Weights of a small GPT-style language model, trained from scratch on English Wikipedia.
Architecture: RMSNorm before each block, biases on query, key and value.
Training: a variant of SOAP for these matrices, 109M tokens.
Each number is 50 + 12 x the weight over its row's rms, rounded and kept within 0 to 99. Layers, rows and columns count from 0. The size before them is the row's rms in percent of the matrix's.

# layer 4 MLP down (transposed), 512x192, rms 0.286, rows 402-450, columns 144-191
111:76 40 33 49 49 44 53 50 38 73 56 40 54 44 50 44 63 43 51 63 88 66 47 54 53 37 40 51 28 54 65 62 62 49 63 50 53 42 46 59 47 58 58 58 72 75 57 35
108:53 42 46 63 71 48 69 64 51 46 54 46 53 56 37 75 37 06 49 79 75 41 54 35 51 53 57 33 49 40 47 44 60 61 47 68 68 79 56 56 54 63 65 54 45 42 53 60
092:60 62 46 33 60 72 72 42 49 56 49 40 52 61 38 45 38 57 40 60 67 58 31 41 51 46 34 50 40 53 53 46 42 49 48 60 43 24 51 25 40 51 38 42 40 68 56 38
102:57 44 45 49 51 33 35 35 48 37 63 52 53 32 43 31 36 32 17 49 52 55 37 37 32 20 44 50 38 48 56 50 51 67 42 55 28 44 52 64 45 55 32 59 44 50 39 49
106:33 41 49 53 72 48 23 33 48 71 48 55 64 54 49 38 56 48 49 47 22 70 59 57 51 80 51 61 50 37 54 38 79 45 46 54 66 61 42 12 65 52 34 75 61 51 34 27
098:43 33 51 44 63 33 68 79 38 49 38 42 60 47 33 56 54 62 29 60 36 36 61 56 30 67 24 39 47 75 60 29 61 42 66 39 48 56 64 60 40 54 53 46 65 63 50 42
104:55 24 45 57 57 50 55 73 44 48 53 57 55 64 62 22 28 51 43 55 36 56 59 39 48 32 37 41 39 34 63 39 65 40 40 40 72 63 57 47 48 43 49 57 65 29 39 60
091:66 55 66 59 59 26 64 50 48 45 48 42 53 57 50 46 63 50 59 62 65 28 27 47 38 45 64 29 59 29 58 51 40 53 31 47 50 47 47 64 69 26 48 45 47 28 61 34
102:44 69 50 48 52 58 54 56 78 54 63 42 48 39 57 54 31 44 66 51 61 47 27 54 68 35 47 44 42 65 60 32 42 35 44 43 48 53 40 32 53 23 39 59 47 44 45 60
108:22 53 63 39 47 56 71 44 42 34 57 58 54 55 61 42 34 46 74 68 50 48 45 42 35 46 50 40 45 48 31 43 58 34 62 48 29 51 57 46 74 43 50 69 62 48 54 32
092:54 43 48 60 58 56 54 19 44 38 68 42 38 43 65 57 43 58 78 45 53 53 46 42 24 48 50 46 28 43 60 55 73 39 59 63 41 54 50 40 48 64 32 47 56 55 60 50
103:35 34 48 68 69 52 43 61 42 44 61 52 57 41 62 59 56 54 65 42 54 57 38 58 33 47 38 54 42 40 42 62 61 53 48 49 34 71 61 59 42 55 50 18 55 53 40 38
107:46 38 56 31 61 46 30 46 43 53 44 44 55 52 48 38 73 37 52 59 38 51 54 68 39 53 39 42 70 61 42 59 40 43 33 67 52 61 71 35 53 22 51 52 43 42 44 55
096:53 62 48 43 37 45 42 50 59 57 37 47 55 38 22 37 53 61 35 54 59 62 39 48 53 31 36 56 53 50 42 59 50 53 35 52 50 68 47 56 41 43 37 55 56 41 61 35
091:77 46 63 46 54 42 42 30 56 55 48 63 42 45 58 36 48 43 64 53 44 41 59 25 42 50 58 50 39 50 43 59 54 57 43 25 49 18 48 38 41 63 30 55 44 68 54 50
101:43 70 35 34 49 43 81 28 55 54 36 37 57 69 28 31 42 56 39 37 61 66 62 57 74 51 48 45 49 58 51 51 39 66 38 55 40 41 41 62 52 46 65 23 45 50 30 65
099:48 42 24 60 56 47 50 59 53 75 60 38 42 65 32 20 57 55 68 47 28 67 52 49 49 39 54 43 69 68 70 47 56 73 59 54 52 50 47 40 61 33 70 52 57 62 40 42
100:65 51 62 51 43 55 62 25 27 38 63 46 61 34 36 40 42 39 61 66 51 62 41 50 37 49 77 61 70 65 48 44 52 33 72 54 50 57 54 41 63 68 39 55 49 42 53 36
098:32 56 35 53 57 47 42 46 53 53 73 60 55 70 62 71 71 61 43 36 47 56 68 57 39 22 56 63 52 40 62 64 76 49 73 49 41 51 69 47 70 55 54 48 34 53 59 48
107:64 58 44 35 50 57 45 35 49 64 55 40 66 36 58 53 53 37 51 71 41 50 60 49 36 46 58 48 49 55 54 55 51 36 51 49 17 41 44 69 49 55 35 60 55 35 57 57
103:77 38 50 59 52 31 49 71 55 45 58 40 42 64 58 27 41 63 59 58 65 25 44 43 36 72 48 62 62 66 58 45 38 33 63 45 65 48 56 49 53 22 49 52 42 42 55 31
107:60 35 58 31 51 46 65 46 26 69 33 49 49 47 61 37 49 83 49 37 44 50 60 86 60 55 58 63 37 55 63 61 45 51 49 39 70 65 63 68 25 63 46 46 62 30 68 55
091:53 68 65 41 17 46 74 70 53 50 44 40 25 61 52 55 64 59 45 38 37 57 68 49 57 37 37 37 46 39 48 67 61 60 42 64 48 68 40 57 45 42 47 45 48 36 51 47
100:61 37 48 43 58 50 47 23 55 46 73 56 46 66 73 45 39 39 51 68 50 45 44 54 60 51 46 49 46 41 51 45 39 63 43 45 68 61 42 63 43 61 38 61 41 43 42 20
107:56 47 51 48 70 52 44 57 33 37 73 46 43 68 67 61 47 31 54 54 65 53 56 64 45 48 52 51 47 45 57 37 49 58 51 65 64 54 48 44 66 59 41 43 53 74 37 59
112:65 60 40 54 50 33 23 54 62 66 48 59 62 55 56 57 66 47 55 59 40 43 66 53 46 55 43 45 49 58 53 64 68 69 42 44 49 42 44 40 55 63 49 54 60 35 49 37
104:65 35 32 45 56 58 68 32 71 44 39 45 42 43 55 39 41 45 41 47 42 36 65 58 59 51 59 55 55 30 44 54 50 37 59 41 50 49 51 59 47 52 38 39 53 46 41 41
104:48 35 45 52 46 54 75 79 52 46 43 34 36 53 34 79 61 50 40 52 68 40 59 31 42 58 52 50 64 51 55 65 72 56 49 40 71 56 52 84 48 50 68 32 40 46 58 56
100:62 44 30 58 51 62 35 38 70 45 57 45 63 52 45 57 54 36 46 44 54 41 29 37 45 58 51 55 63 52 58 75 58 48 50 50 53 58 40 48 55 47 37 41 54 36 59 44
085:55 50 56 46 53 58 37 00 47 58 41 61 52 42 43 39 37 31 58 57 35 63 28 43 38 60 75 39 52 34 45 43 52 44 64 48 59 68 41 65 43 41 73 73 48 62 54 40
103:42 54 45 34 65 55 24 44 45 44 52 42 52 53 53 47 48 51 49 54 58 37 55 59 65 48 64 56 70 51 62 44 57 38 35 45 39 74 68 37 34 59 48 68 46 51 53 59
106:45 42 51 53 39 55 42 63 51 38 41 53 38 50 39 47 48 60 10 78 38 56 60 62 54 52 37 47 75 62 41 56 62 41 51 42 72 44 51 59 60 64 86 36 31 42 55 53
105:42 67 42 35 43 46 37 84 69 54 40 60 52 60 52 32 54 46 37 54 52 42 65 52 66 35 65 44 62 73 82 47 47 63 43 50 46 63 40 62 38 64 51 57 35 53 50 65
106:47 65 47 34 48 10 50 55 51 44 54 50 54 43 44 65 41 41 48 34 44 47 43 24 40 48 61 61 53 53 60 49 46 50 63 10 57 54 61 43 36 58 55 47 60 52 52 54
104:31 56 42 42 50 63 48 67 51 35 29 57 70 38 37 45 34 45 60 52 47 62 55 44 50 29 64 36 57 77 70 28 46 48 56 54 60 55 31 43 31 30 44 44 54 43 57 72
091:38 75 55 39 48 55 57 86 63 38 67 42 37 48 29 57 57 52 47 16 62 49 67 65 37 40 41 45 57 49 50 50 49 52 36 52 36 40 39 27 64 47 55 63 69 43 50 40
098:40 40 36 55 44 61 18 70 62 56 53 55 74 44 48 45 58 41 56 58 50 32 52 48 51 44 45 35 30 67 49 44 47 18 44 60 45 35 61 52 61 48 56 67 55 37 43 43
105:53 36 44 52 37 48 35 34 29 56 48 71 69 47 58 46 60 54 48 20 51 59 49 58 26 37 54 67 49 29 60 43 55 59 37 33 76 33 55 57 44 49 68 38 41 25 40 61
102:51 41 39 53 59 49 54 45 44 56 22 60 56 22 65 73 41 62 42 78 46 60 46 59 51 51 30 55 52 43 44 30 34 53 78 48 48 57 38 44 54 50 27 39 58 50 55 43
092:43 50 64 61 53 32 39 57 54 29 64 37 32 57 40 52 57 48 61 48 68 48 58 58 43 50 45 51 38 65 50 39 42 37 47 48 59 57 25 42 67 42 23 61 65 53 50 27
115:69 39 59 28 50 51 57 55 78 31 64 41 32 56 56 16 50 59 74 73 52 77 32 44 37 56 31 34 64 48 74 35 54 27 42 47 22 59 47 63 45 60 37 59 46 42 68 43
100:56 63 52 35 43 36 41 56 39 71 47 48 47 48 45 38 50 56 42 59 52 57 51 62 77 47 37 24 46 38 53 68 63 74 48 51 59 32 55 58 48 58 50 45 62 46 56 38
091:38 58 39 42 41 56 42 59 43 50 44 51 47 49 75 38 46 37 58 51 65 67 77 37 53 45 53 48 46 53 61 34 38 48 49 53 51 47 73 24 69 61 57 54 50 47 48 68
100:57 43 41 62 67 68 45 60 63 41 55 49 58 60 47 35 39 56 52 31 59 68 62 54 47 57 38 53 64 48 57 72 49 58 61 66 35 49 35 28 54 48 47 54 41 51 54 42
105:60 60 46 46 37 52 51 40 35 33 36 40 41 36 36 75 47 35 18 46 52 63 41 41 38 38 34 50 54 56 53 52 48 43 63 26 44 47 40 33 49 53 58 45 66 67 43 58
111:43 34 77 48 57 47 55 32 49 48 84 38 62 61 51 62 47 62 37 42 53 73 55 34 70 53 39 42 53 29 47 45 41 53 40 52 38 62 52 30 63 46 40 63 68 26 38 35
103:36 53 63 47 53 39 51 44 50 61 39 52 60 62 46 44 60 69 53 38 50 62 39 55 51 44 73 32 58 55 48 42 51 50 37 57 72 40 65 61 49 45 28 28 59 60 30 38
107:50 62 49 62 54 54 30 38 50 48 55 28 40 64 60 28 43 54 53 39 45 54 52 34 64 53 45 52 40 65 65 48 55 62 59 50 59 42 43 24 25 18 48 39 51 63 33 62
106:59 51 40 60 51 57 74 62 36 50 47 61 53 56 42 48 74 31 51 65 50 70 62 58 66 29 42 64 44 57 63 39 55 42 48 44 63 52 74 41 37 60 56 52 44 49 45 41
# layer 4 MLP gate, 512x192, rms 0.29, rows 403-450, columns 144-191
111:55 55 53 46 36 58 52 57 68 80 61 61 68 55 49 52 45 76 38 61 46 34 54 30 54 53 32 44 53 67 60 45 66 65 34 38 13 42 58 53 35 40 57 75 56 44 59 73
081:67 69 67 67 42 69 51 56 50 52 57 63 33 62 54 50 34 68 31 57 56 44 53 52 51 60 58 43 54 55 54 60 76 41 58 46 51 58 37 41 47 65 54 56 60 57 46 54
117:54 65 56 44 44 61 59 56 38 44 30 64 54 58 64 64 55 30 46 62 55 45 65 49 37 66 40 44 51 65 35 70 34 43 46 43 35 53 25 28 58 44 75 37 43 49 51 36
115:65 65 49 48 35 51 45 43 57 65 38 60 83 52 46 49 39 52 39 35 37 62 40 58 46 60 50 49 29 54 44 55 58 60 38 76 44 63 60 26 48 75 51 50 61 40 46 37
098:61 36 40 41 63 38 47 56 34 52 57 50 46 57 52 40 45 64 59 71 63 56 51 50 56 42 47 40 54 39 53 41 29 60 51 59 55 46 61 68 34 46 63 46 54 14 49 45
102:53 62 26 65 52 65 58 60 71 58 67 37 45 37 41 66 72 39 55 55 67 54 58 51 41 25 56 48 46 46 44 61 48 63 56 45 47 52 67 37 44 70 56 59 52 54 36 58
088:55 65 53 53 54 55 41 54 58 68 39 61 38 54 67 31 39 58 37 50 54 53 72 46 50 46 41 62 61 48 41 45 51 44 55 36 56 24 55 50 38 37 58 59 53 47 51 86
099:52 40 47 60 50 55 59 44 40 57 53 47 44 75 38 63 48 57 59 50 44 35 45 48 31 54 57 52 45 70 70 40 47 53 37 46 39 50 32 60 67 64 53 35 60 39 58 48
099:55 35 56 33 62 51 35 48 53 55 85 66 58 36 39 59 43 62 37 57 64 51 40 31 71 35 31 40 53 61 45 63 35 61 37 35 53 56 53 48 36 56 73 28 39 66 55 51
093:43 53 40 36 57 57 59 33 64 31 46 46 42 59 59 57 43 61 31 49 35 51 56 34 69 50 43 38 50 49 41 73 37 51 71 67 62 69 51 58 45 71 49 57 40 61 36 62
100:64 50 56 32 56 55 48 59 68 59 54 66 59 51 52 42 56 35 53 48 47 57 51 54 57 37 40 56 45 42 51 46 81 54 64 45 75 40 49 50 56 68 48 43 48 42 46 31
101:30 60 42 40 47 36 59 44 45 63 69 30 50 53 54 48 51 59 49 63 37 47 51 48 50 55 52 64 48 59 49 65 71 60 30 72 52 43 46 54 44 70 42 48 15 42 34 30
094:43 53 47 44 56 66 44 62 57 65 51 50 56 56 47 51 62 48 51 33 50 54 65 40 49 56 73 53 48 64 56 34 51 49 47 71 57 62 41 56 55 43 51 67 50 47 55 51
094:59 54 45 57 51 43 63 45 33 53 65 50 33 59 55 59 52 48 55 74 51 66 63 75 43 42 37 36 76 52 56 53 51 56 61 63 33 56 50 31 74 59 52 23 53 24 49 46
106:52 65 41 48 62 63 30 52 60 70 45 58 47 48 25 57 73 35 55 33 59 40 75 41 59 58 54 35 62 33 54 48 61 30 68 44 64 49 41 40 44 38 23 78 41 49 36 59
097:64 51 56 37 41 54 52 20 45 32 41 59 61 49 55 47 51 67 54 51 67 69 45 47 39 18 38 41 52 25 45 48 58 43 40 71 34 49 34 51 66 50 45 42 45 39 58 55
100:69 40 43 35 58 44 55 50 35 42 50 53 38 49 49 53 54 49 53 60 22 62 48 41 43 37 47 71 47 31 40 43 52 41 29 46 52 35 57 35 39 33 56 66 70 57 60 42
092:49 49 71 50 61 58 74 54 56 54 43 28 45 49 54 72 48 43 54 58 38 49 33 75 59 40 44 36 63 55 35 41 50 48 35 65 56 62 56 51 68 42 50 45 53 50 37 58
101:64 57 69 45 61 51 52 34 57 60 32 50 30 54 72 59 45 44 68 43 35 54 62 38 59 54 49 42 65 16 51 67 48 55 56 69 41 40 61 59 62 49 50 46 32 38 44 53
124:30 67 31 42 40 58 66 55 43 59 61 53 59 33 53 43 77 50 39 57 32 73 56 48 62 49 62 29 28 48 32 69 68 65 28 54 41 60 63 34 51 64 45 33 53 57 66 44
113:48 61 45 49 42 37 63 49 48 46 50 46 60 57 50 51 37 46 56 42 46 14 38 62 66 45 56 37 53 61 54 52 53 50 62 62 47 72 51 49 40 52 61 39 60 48 39 60
091:55 41 41 41 49 57 28 73 54 41 64 60 52 47 43 40 44 67 60 51 45 54 54 54 29 54 64 62 39 42 61 43 55 47 37 55 41 53 56 47 55 58 63 53 38 56 23 52
098:35 55 70 47 42 56 27 57 41 62 61 47 45 59 80 57 59 52 58 48 46 46 51 58 48 57 29 32 67 62 63 43 48 37 51 60 48 61 29 52 39 45 61 57 32 45 58 46
101:54 28 46 53 45 54 68 52 48 41 46 56 70 58 60 40 44 62 43 51 58 59 38 70 58 53 37 36 63 58 39 33 47 53 39 45 45 26 44 39 54 37 41 34 40 79 35 50
104:58 72 65 48 55 57 65 44 43 49 66 40 39 37 43 54 33 41 65 56 65 58 53 31 41 53 44 27 54 32 50 65 50 56 63 46 45 68 55 66 48 35 46 62 40 59 54 52
105:48 47 38 42 42 50 74 61 42 41 37 16 46 47 57 48 39 44 29 57 62 42 47 49 67 28 43 54 55 56 46 51 49 54 43 39 48 58 32 45 23 51 28 75 55 44 32 46
102:46 63 56 59 51 27 72 32 52 56 57 56 68 54 52 60 58 61 56 42 33 42 58 47 51 42 25 52 62 54 26 53 46 59 41 59 30 41 51 44 55 44 46 27 65 45 43 49
094:50 52 46 32 27 52 52 49 37 31 54 39 72 48 56 55 47 38 65 48 63 49 60 51 41 33 67 60 33 49 49 44 57 41 47 51 58 55 46 50 59 51 66 60 67 39 48 89
090:50 47 70 41 43 55 43 31 42 41 30 35 21 69 63 48 35 66 45 63 44 15 66 40 55 52 46 47 72 58 64 58 69 51 58 52 57 59 51 73 51 40 53 45 48 61 58 61
107:46 62 64 37 58 51 61 46 65 67 79 68 39 54 58 46 60 31 67 61 44 70 53 38 39 49 38 27 49 74 49 51 44 34 71 55 40 41 44 48 54 30 44 77 63 36 45 53
106:62 52 50 38 41 38 49 59 25 53 61 54 68 51 41 41 44 69 50 65 41 41 70 36 62 58 47 43 25 46 42 50 45 57 48 54 45 45 42 54 47 72 50 63 53 30 27 65
111:65 59 58 45 60 51 44 47 49 64 33 58 36 64 48 79 56 52 59 65 48 68 70 49 40 59 41 30 38 38 53 65 55 35 41 51 55 75 46 59 64 67 38 56 56 52 40 60
100:68 63 46 54 44 51 44 43 49 41 52 49 32 47 40 68 77 63 49 57 54 43 57 63 45 61 39 69 41 54 62 56 38 65 62 40 53 35 72 25 35 71 71 44 48 83 51 50
104:44 40 49 42 53 48 56 46 35 53 54 64 68 51 46 26 54 48 49 43 50 30 55 32 48 43 42 61 44 42 58 59 75 63 45 65 56 35 54 59 55 45 48 41 51 63 38 59
092:55 49 72 49 73 48 62 67 67 44 59 56 55 63 62 75 43 38 51 30 57 42 56 29 44 41 64 25 66 64 36 56 57 38 41 46 46 74 54 53 54 64 51 56 72 47 47 63
100:61 62 51 23 45 50 69 53 49 54 55 56 32 53 33 55 33 51 44 52 40 30 24 64 71 39 62 40 59 70 56 54 72 34 35 60 50 42 45 51 44 40 41 46 46 48 72 60
098:44 55 43 57 43 56 46 49 64 58 53 46 58 67 68 60 43 46 30 56 64 63 57 33 58 46 65 60 40 63 52 56 47 59 43 53 49 76 52 25 50 67 54 61 49 48 44 42
102:50 68 39 58 46 49 47 51 43 49 58 56 60 61 60 41 54 61 43 56 52 61 14 61 44 39 33 59 66 58 45 47 69 70 63 47 47 81 41 60 49 44 28 58 28 43 59 51
099:77 53 53 50 52 44 54 71 47 54 59 37 64 38 41 38 40 49 24 44 47 46 78 40 43 37 64 48 52 58 37 53 74 59 52 68 65 51 58 40 40 47 41 22 21 69 50 73
107:87 36 56 43 63 53 51 51 20 53 61 56 49 46 66 81 44 55 50 50 58 58 39 21 40 38 54 64 48 56 59 52 25 43 63 54 49 58 53 41 45 55 66 57 50 56 69 39
106:54 75 32 32 35 49 48 68 56 50 44 56 40 47 39 33 44 24 36 54 48 51 60 52 60 36 39 29 52 69 69 64 73 46 48 48 54 57 71 37 48 57 48 60 48 44 55 56
091:43 44 56 57 69 09 70 50 51 57 52 59 62 43 63 48 55 56 38 51 49 56 40 40 28 64 46 70 43 40 32 46 57 49 31 47 50 65 55 39 46 42 43 49 52 46 29 46
106:56 55 83 48 45 50 42 53 43 42 45 51 53 59 31 54 67 69 66 41 49 30 44 54 51 45 52 47 56 51 56 59 70 40 44 51 65 52 40 64 42 43 63 50 61 40 40 40
101:59 42 57 36 42 58 47 18 24 53 54 29 36 58 27 68 22 52 55 57 66 67 16 46 47 34 38 31 59 49 66 39 44 48 50 49 51 29 75 38 50 46 62 33 63 53 45 44
109:43 53 36 35 49 40 64 69 48 40 57 51 39 67 69 41 53 50 52 40 62 47 28 43 58 53 42 44 35 67 41 54 28 33 51 40 73 47 34 47 51 51 50 42 44 43 23 46
101:63 88 86 60 60 36 44 37 69 52 34 40 36 43 58 45 32 38 53 52 48 21 53 55 72 37 41 54 83 50 61 61 51 68 50 40 57 52 58 53 69 63 50 45 44 66 60 50
096:41 59 53 73 54 38 59 48 60 54 54 42 58 63 52 29 57 66 40 45 39 65 38 51 54 68 68 72 39 43 48 68 56 47 32 55 63 63 45 48 71 43 36 45 39 24 42 43
109:39 35 59 41 51 47 48 57 46 67 60 36 39 59 65 61 52 56 45 45 29 57 85 48 53 36 59 53 26 33 27 68 55 54 53 40 38 78 52 60 37 34 56 53 31 34 55 70
# layer 4 MLP up, 512x192, rms 0.304, rows 403-450, columns 144-191
111:49 46 64 40 40 34 35 46 56 53 48 32 45 61 56 50 59 40 57 46 61 70 15 48 39 51 51 51 62 44 29 50 56 25 42 70 57 50 55 75 69 61 63 41 48 49 73 29
085:60 51 64 60 29 47 63 31 72 39 41 57 64 57 55 39 59 77 49 39 49 41 51 69 39 42 52 64 57 60 33 55 36 53 26 59 38 56 66 60 63 40 59 43 53 36 47 57
106:52 58 42 69 39 47 48 47 57 50 61 20 47 79 38 39 69 68 72 45 43 40 39 58 65 42 48 31 58 53 40 40 76 52 45 34 48 54 59 61 48 53 43 40 59 36 84 61
116:65 61 73 48 43 60 64 56 43 73 62 57 59 61 43 73 42 57 50 53 49 52 20 49 58 46 54 46 57 65 58 56 41 46 67 64 25 47 72 57 30 63 53 47 42 56 57 55
098:56 57 54 46 89 39 47 54 57 48 43 31 36 50 37 51 57 35 53 31 30 53 42 53 73 80 49 37 50 58 74 43 51 58 32 40 49 50 58 41 54 50 59 39 74 69 60 38
103:30 47 77 57 43 55 57 40 33 10 41 74 57 52 61 40 45 53 59 53 36 37 46 45 49 62 39 52 48 53 45 34 46 47 43 35 37 42 29 51 57 70 56 46 49 49 54 46
087:50 51 40 36 55 60 53 73 56 36 45 43 38 77 53 48 48 52 48 68 40 46 56 48 46 51 44 61 63 54 71 37 37 72 52 50 24 58 60 54 40 67 37 68 57 48 65 53
094:60 61 65 42 61 39 51 56 38 50 44 43 55 48 67 41 53 57 29 43 42 46 36 45 32 35 76 33 45 43 56 50 76 62 63 87 49 57 56 58 31 34 49 53 73 47 58 54
103:54 57 57 56 44 39 59 22 57 57 30 58 36 32 35 75 34 56 64 36 53 59 44 48 61 44 45 46 57 34 36 55 46 36 27 45 47 50 41 22 71 68 45 42 61 55 41 21
095:48 56 55 53 48 38 54 44 47 75 37 48 66 48 57 46 53 51 59 40 53 55 36 78 40 73 48 72 45 42 36 35 54 51 49 36 57 63 57 64 53 46 57 48 58 59 62 26
101:42 41 42 69 57 34 50 84 40 67 55 52 22 38 50 47 34 58 47 20 42 41 53 29 55 74 51 51 50 54 54 52 51 57 43 51 56 53 57 63 60 61 56 43 40 63 38 52
102:49 37 45 64 66 44 45 62 55 48 43 59 45 65 48 44 47 26 41 58 23 50 45 66 63 52 40 37 60 54 37 64 64 24 55 48 44 53 48 47 66 31 51 53 53 40 46 67
097:68 64 34 52 58 44 55 62 26 75 70 58 45 42 58 55 49 68 39 46 54 53 53 58 75 35 64 58 45 54 31 61 44 40 27 56 43 48 56 45 41 54 45 43 48 39 38 57
094:51 62 46 38 58 54 44 61 57 46 66 54 52 72 66 64 47 49 37 21 43 47 62 42 57 54 56 56 50 55 62 55 46 69 37 24 36 57 52 43 59 47 39 60 52 47 48 46
098:42 41 38 37 54 34 34 66 71 50 44 60 50 48 40 63 42 57 50 37 62 42 30 45 57 54 55 50 42 82 62 54 43 37 47 40 43 37 59 59 48 49 57 53 47 42 49 74
096:37 46 47 39 30 54 53 62 49 42 32 56 46 62 29 33 38 62 40 42 60 47 26 44 49 68 52 37 75 55 60 53 72 52 63 50 52 60 32 53 61 52 58 46 48 69 35 69
105:40 46 69 40 33 40 58 54 42 60 64 45 55 46 45 65 35 37 24 50 48 46 72 70 51 62 42 39 30 51 61 49 35 63 62 67 35 70 37 44 58 59 56 55 44 31 54 37
092:45 37 27 52 49 50 33 39 50 22 71 43 50 69 59 47 69 69 37 46 40 53 52 40 52 72 62 62 64 57 58 42 58 44 46 51 65 55 30 47 49 34 42 38 50 48 66 46
108:49 63 35 37 65 35 54 59 43 56 57 50 65 57 27 96 56 62 59 64 43 50 55 50 48 50 47 56 32 47 56 49 44 77 46 41 48 51 39 55 60 28 43 46 36 57 46 54
108:72 39 48 56 32 59 53 33 45 35 32 53 58 45 53 38 29 60 78 57 54 73 40 59 56 26 38 61 32 39 63 48 24 63 64 36 61 38 56 38 56 61 27 46 61 60 69 66
107:64 50 57 48 60 64 71 36 53 41 70 65 42 57 35 45 47 38 34 53 55 46 34 75 58 34 41 46 45 59 67 47 74 60 55 48 40 65 57 45 53 51 39 58 53 51 67 31
091:49 52 68 48 54 51 51 49 53 32 48 35 48 41 45 37 33 49 59 49 44 49 60 62 60 68 53 74 55 21 72 23 45 37 47 39 40 54 53 57 30 57 48 58 41 50 46 52
097:57 51 56 65 49 18 49 53 60 53 64 55 47 65 55 63 46 60 44 68 30 57 43 52 48 47 32 49 54 72 47 39 49 72 58 44 38 37 62 58 29 38 53 58 56 48 61 45
107:32 49 52 52 51 46 42 77 70 50 55 54 48 65 50 59 50 38 56 36 58 46 67 62 36 42 60 54 53 64 54 55 52 64 46 53 49 52 47 50 50 62 60 46 55 44 54 51
103:50 34 29 52 37 39 62 44 39 51 66 49 56 50 55 47 60 56 53 58 42 42 57 32 57 42 42 46 42 43 82 40 45 74 55 53 37 62 40 45 34 61 41 54 72 29 63 48
099:65 38 54 44 41 42 44 51 34 46 53 49 68 53 56 56 43 44 46 28 67 61 58 52 68 68 31 57 50 25 62 59 33 48 41 27 26 36 68 43 39 46 40 49 61 37 63 36
109:68 54 38 53 32 40 59 51 51 56 61 40 48 53 37 34 59 41 39 46 38 43 45 56 68 57 61 67 34 47 59 73 45 57 51 70 41 45 53 62 46 50 50 52 58 37 57 37
091:47 50 59 45 41 55 61 37 64 33 32 31 49 39 57 80 52 60 61 65 53 66 30 44 48 58 36 35 59 32 49 39 66 57 50 63 46 65 29 53 56 55 64 62 55 36 50 67
086:49 60 61 41 36 37 46 51 72 59 64 56 57 52 50 55 53 34 51 63 44 43 48 54 64 19 63 73 54 40 58 43 43 46 44 68 41 63 52 56 46 47 56 31 53 48 32 52
100:54 37 50 44 42 45 64 38 41 56 53 58 30 57 45 50 52 39 39 62 26 54 42 50 35 64 47 49 35 45 56 46 22 50 68 30 30 53 57 41 58 49 60 42 31 42 28 48
110:47 54 41 58 58 48 36 17 72 38 34 50 45 54 32 50 51 53 26 51 56 47 52 57 60 34 34 36 54 62 53 41 29 51 70 62 55 75 67 55 34 41 29 51 67 63 41 53
118:54 57 56 38 72 39 57 45 55 50 40 40 65 54 50 50 46 70 43 72 48 59 67 65 56 25 63 38 70 53 49 38 56 52 39 47 52 49 43 42 56 48 37 58 70 66 36 58
086:39 28 53 24 32 39 38 59 79 54 54 46 45 66 59 42 64 51 48 40 33 58 45 56 51 73 28 38 48 54 30 53 43 47 25 56 46 34 58 54 62 61 61 46 72 71 55 58
106:81 63 43 44 48 50 64 60 71 53 55 34 57 48 33 31 50 27 65 52 48 61 46 51 80 45 60 32 33 40 47 43 40 60 38 42 46 49 54 69 20 55 34 56 41 58 45 69
101:30 48 64 70 63 31 42 36 55 42 41 60 64 66 53 50 37 49 50 53 61 29 26 39 57 38 54 33 44 55 59 59 42 49 52 41 43 61 56 71 49 53 68 39 43 61 51 68
099:38 34 54 56 41 38 47 62 53 56 58 50 29 34 64 28 61 56 75 57 42 44 31 41 63 59 52 52 46 50 46 42 35 63 57 38 64 34 64 49 66 40 46 32 73 42 57 49
111:37 56 53 40 65 39 40 30 39 42 69 52 55 53 56 62 55 45 47 39 45 55 41 51 53 44 37 60 46 56 37 33 54 22 39 53 70 46 36 50 51 58 51 59 39 68 49 51
096:45 51 55 60 23 51 59 39 57 67 58 51 56 51 54 48 25 45 66 62 47 55 46 60 48 51 40 48 38 53 49 60 61 24 66 62 31 48 57 60 57 70 50 54 35 54 65 63
094:60 47 44 72 55 56 65 47 38 43 65 52 71 66 43 46 74 48 71 51 57 49 25 54 38 35 56 57 67 49 68 26 47 56 45 43 49 56 70 50 41 42 50 23 60 48 49 52
105:54 31 69 45 40 35 66 58 43 46 54 55 56 43 65 58 52 39 48 34 84 56 34 42 43 44 65 27 35 36 58 52 39 54 49 45 39 50 54 45 68 60 50 46 50 24 54 54
104:66 53 71 70 55 62 66 56 50 45 60 26 41 51 43 62 44 44 59 39 55 46 45 50 65 49 57 55 61 66 35 55 48 22 51 45 79 62 48 42 74 50 53 60 51 38 62 43
086:22 27 67 63 57 55 55 35 58 50 54 38 48 27 54 55 40 62 72 56 32 36 39 28 65 69 44 40 48 46 43 42 57 34 50 44 45 56 57 61 34 78 25 69 48 41 57 58
103:65 44 38 60 61 62 67 42 55 47 57 61 52 56 60 42 36 70 30 85 69 42 57 79 69 36 53 59 52 36 46 46 55 72 68 39 59 60 27 47 46 33 63 52 32 37 28 40
101:45 50 64 73 54 55 46 29 59 58 44 50 56 53 50 57 34 35 38 44 39 54 38 37 51 49 55 36 62 22 47 33 62 41 44 43 29 52 49 61 69 36 52 50 76 48 22 43
105:42 43 53 43 62 46 61 54 53 50 69 39 35 81 38 51 52 49 44 56 50 45 17 37 50 62 42 30 29 57 44 51 49 47 40 48 51 48 43 53 64 77 20 47 59 48 23 68
100:30 52 40 79 49 53 62 56 61 42 38 62 50 45 51 55 39 49 30 47 69 49 40 38 63 65 42 62 43 43 36 34 47 56 31 15 39 72 49 50 65 64 54 63 57 51 38 65
105:50 42 52 41 62 46 61 59 75 35 39 54 44 47 42 31 56 52 48 60 37 79 55 42 52 49 35 46 59 58 52 41 32 43 80 56 69 48 45 32 43 47 39 34 41 53 53 56
101:27 52 48 76 51 15 58 61 48 63 58 59 74 43 36 42 43 66 49 44 62 39 50 56 51 47 52 33 43 53 42 35 43 43 60 40 53 43 55 47 58 46 38 45 62 42 56 45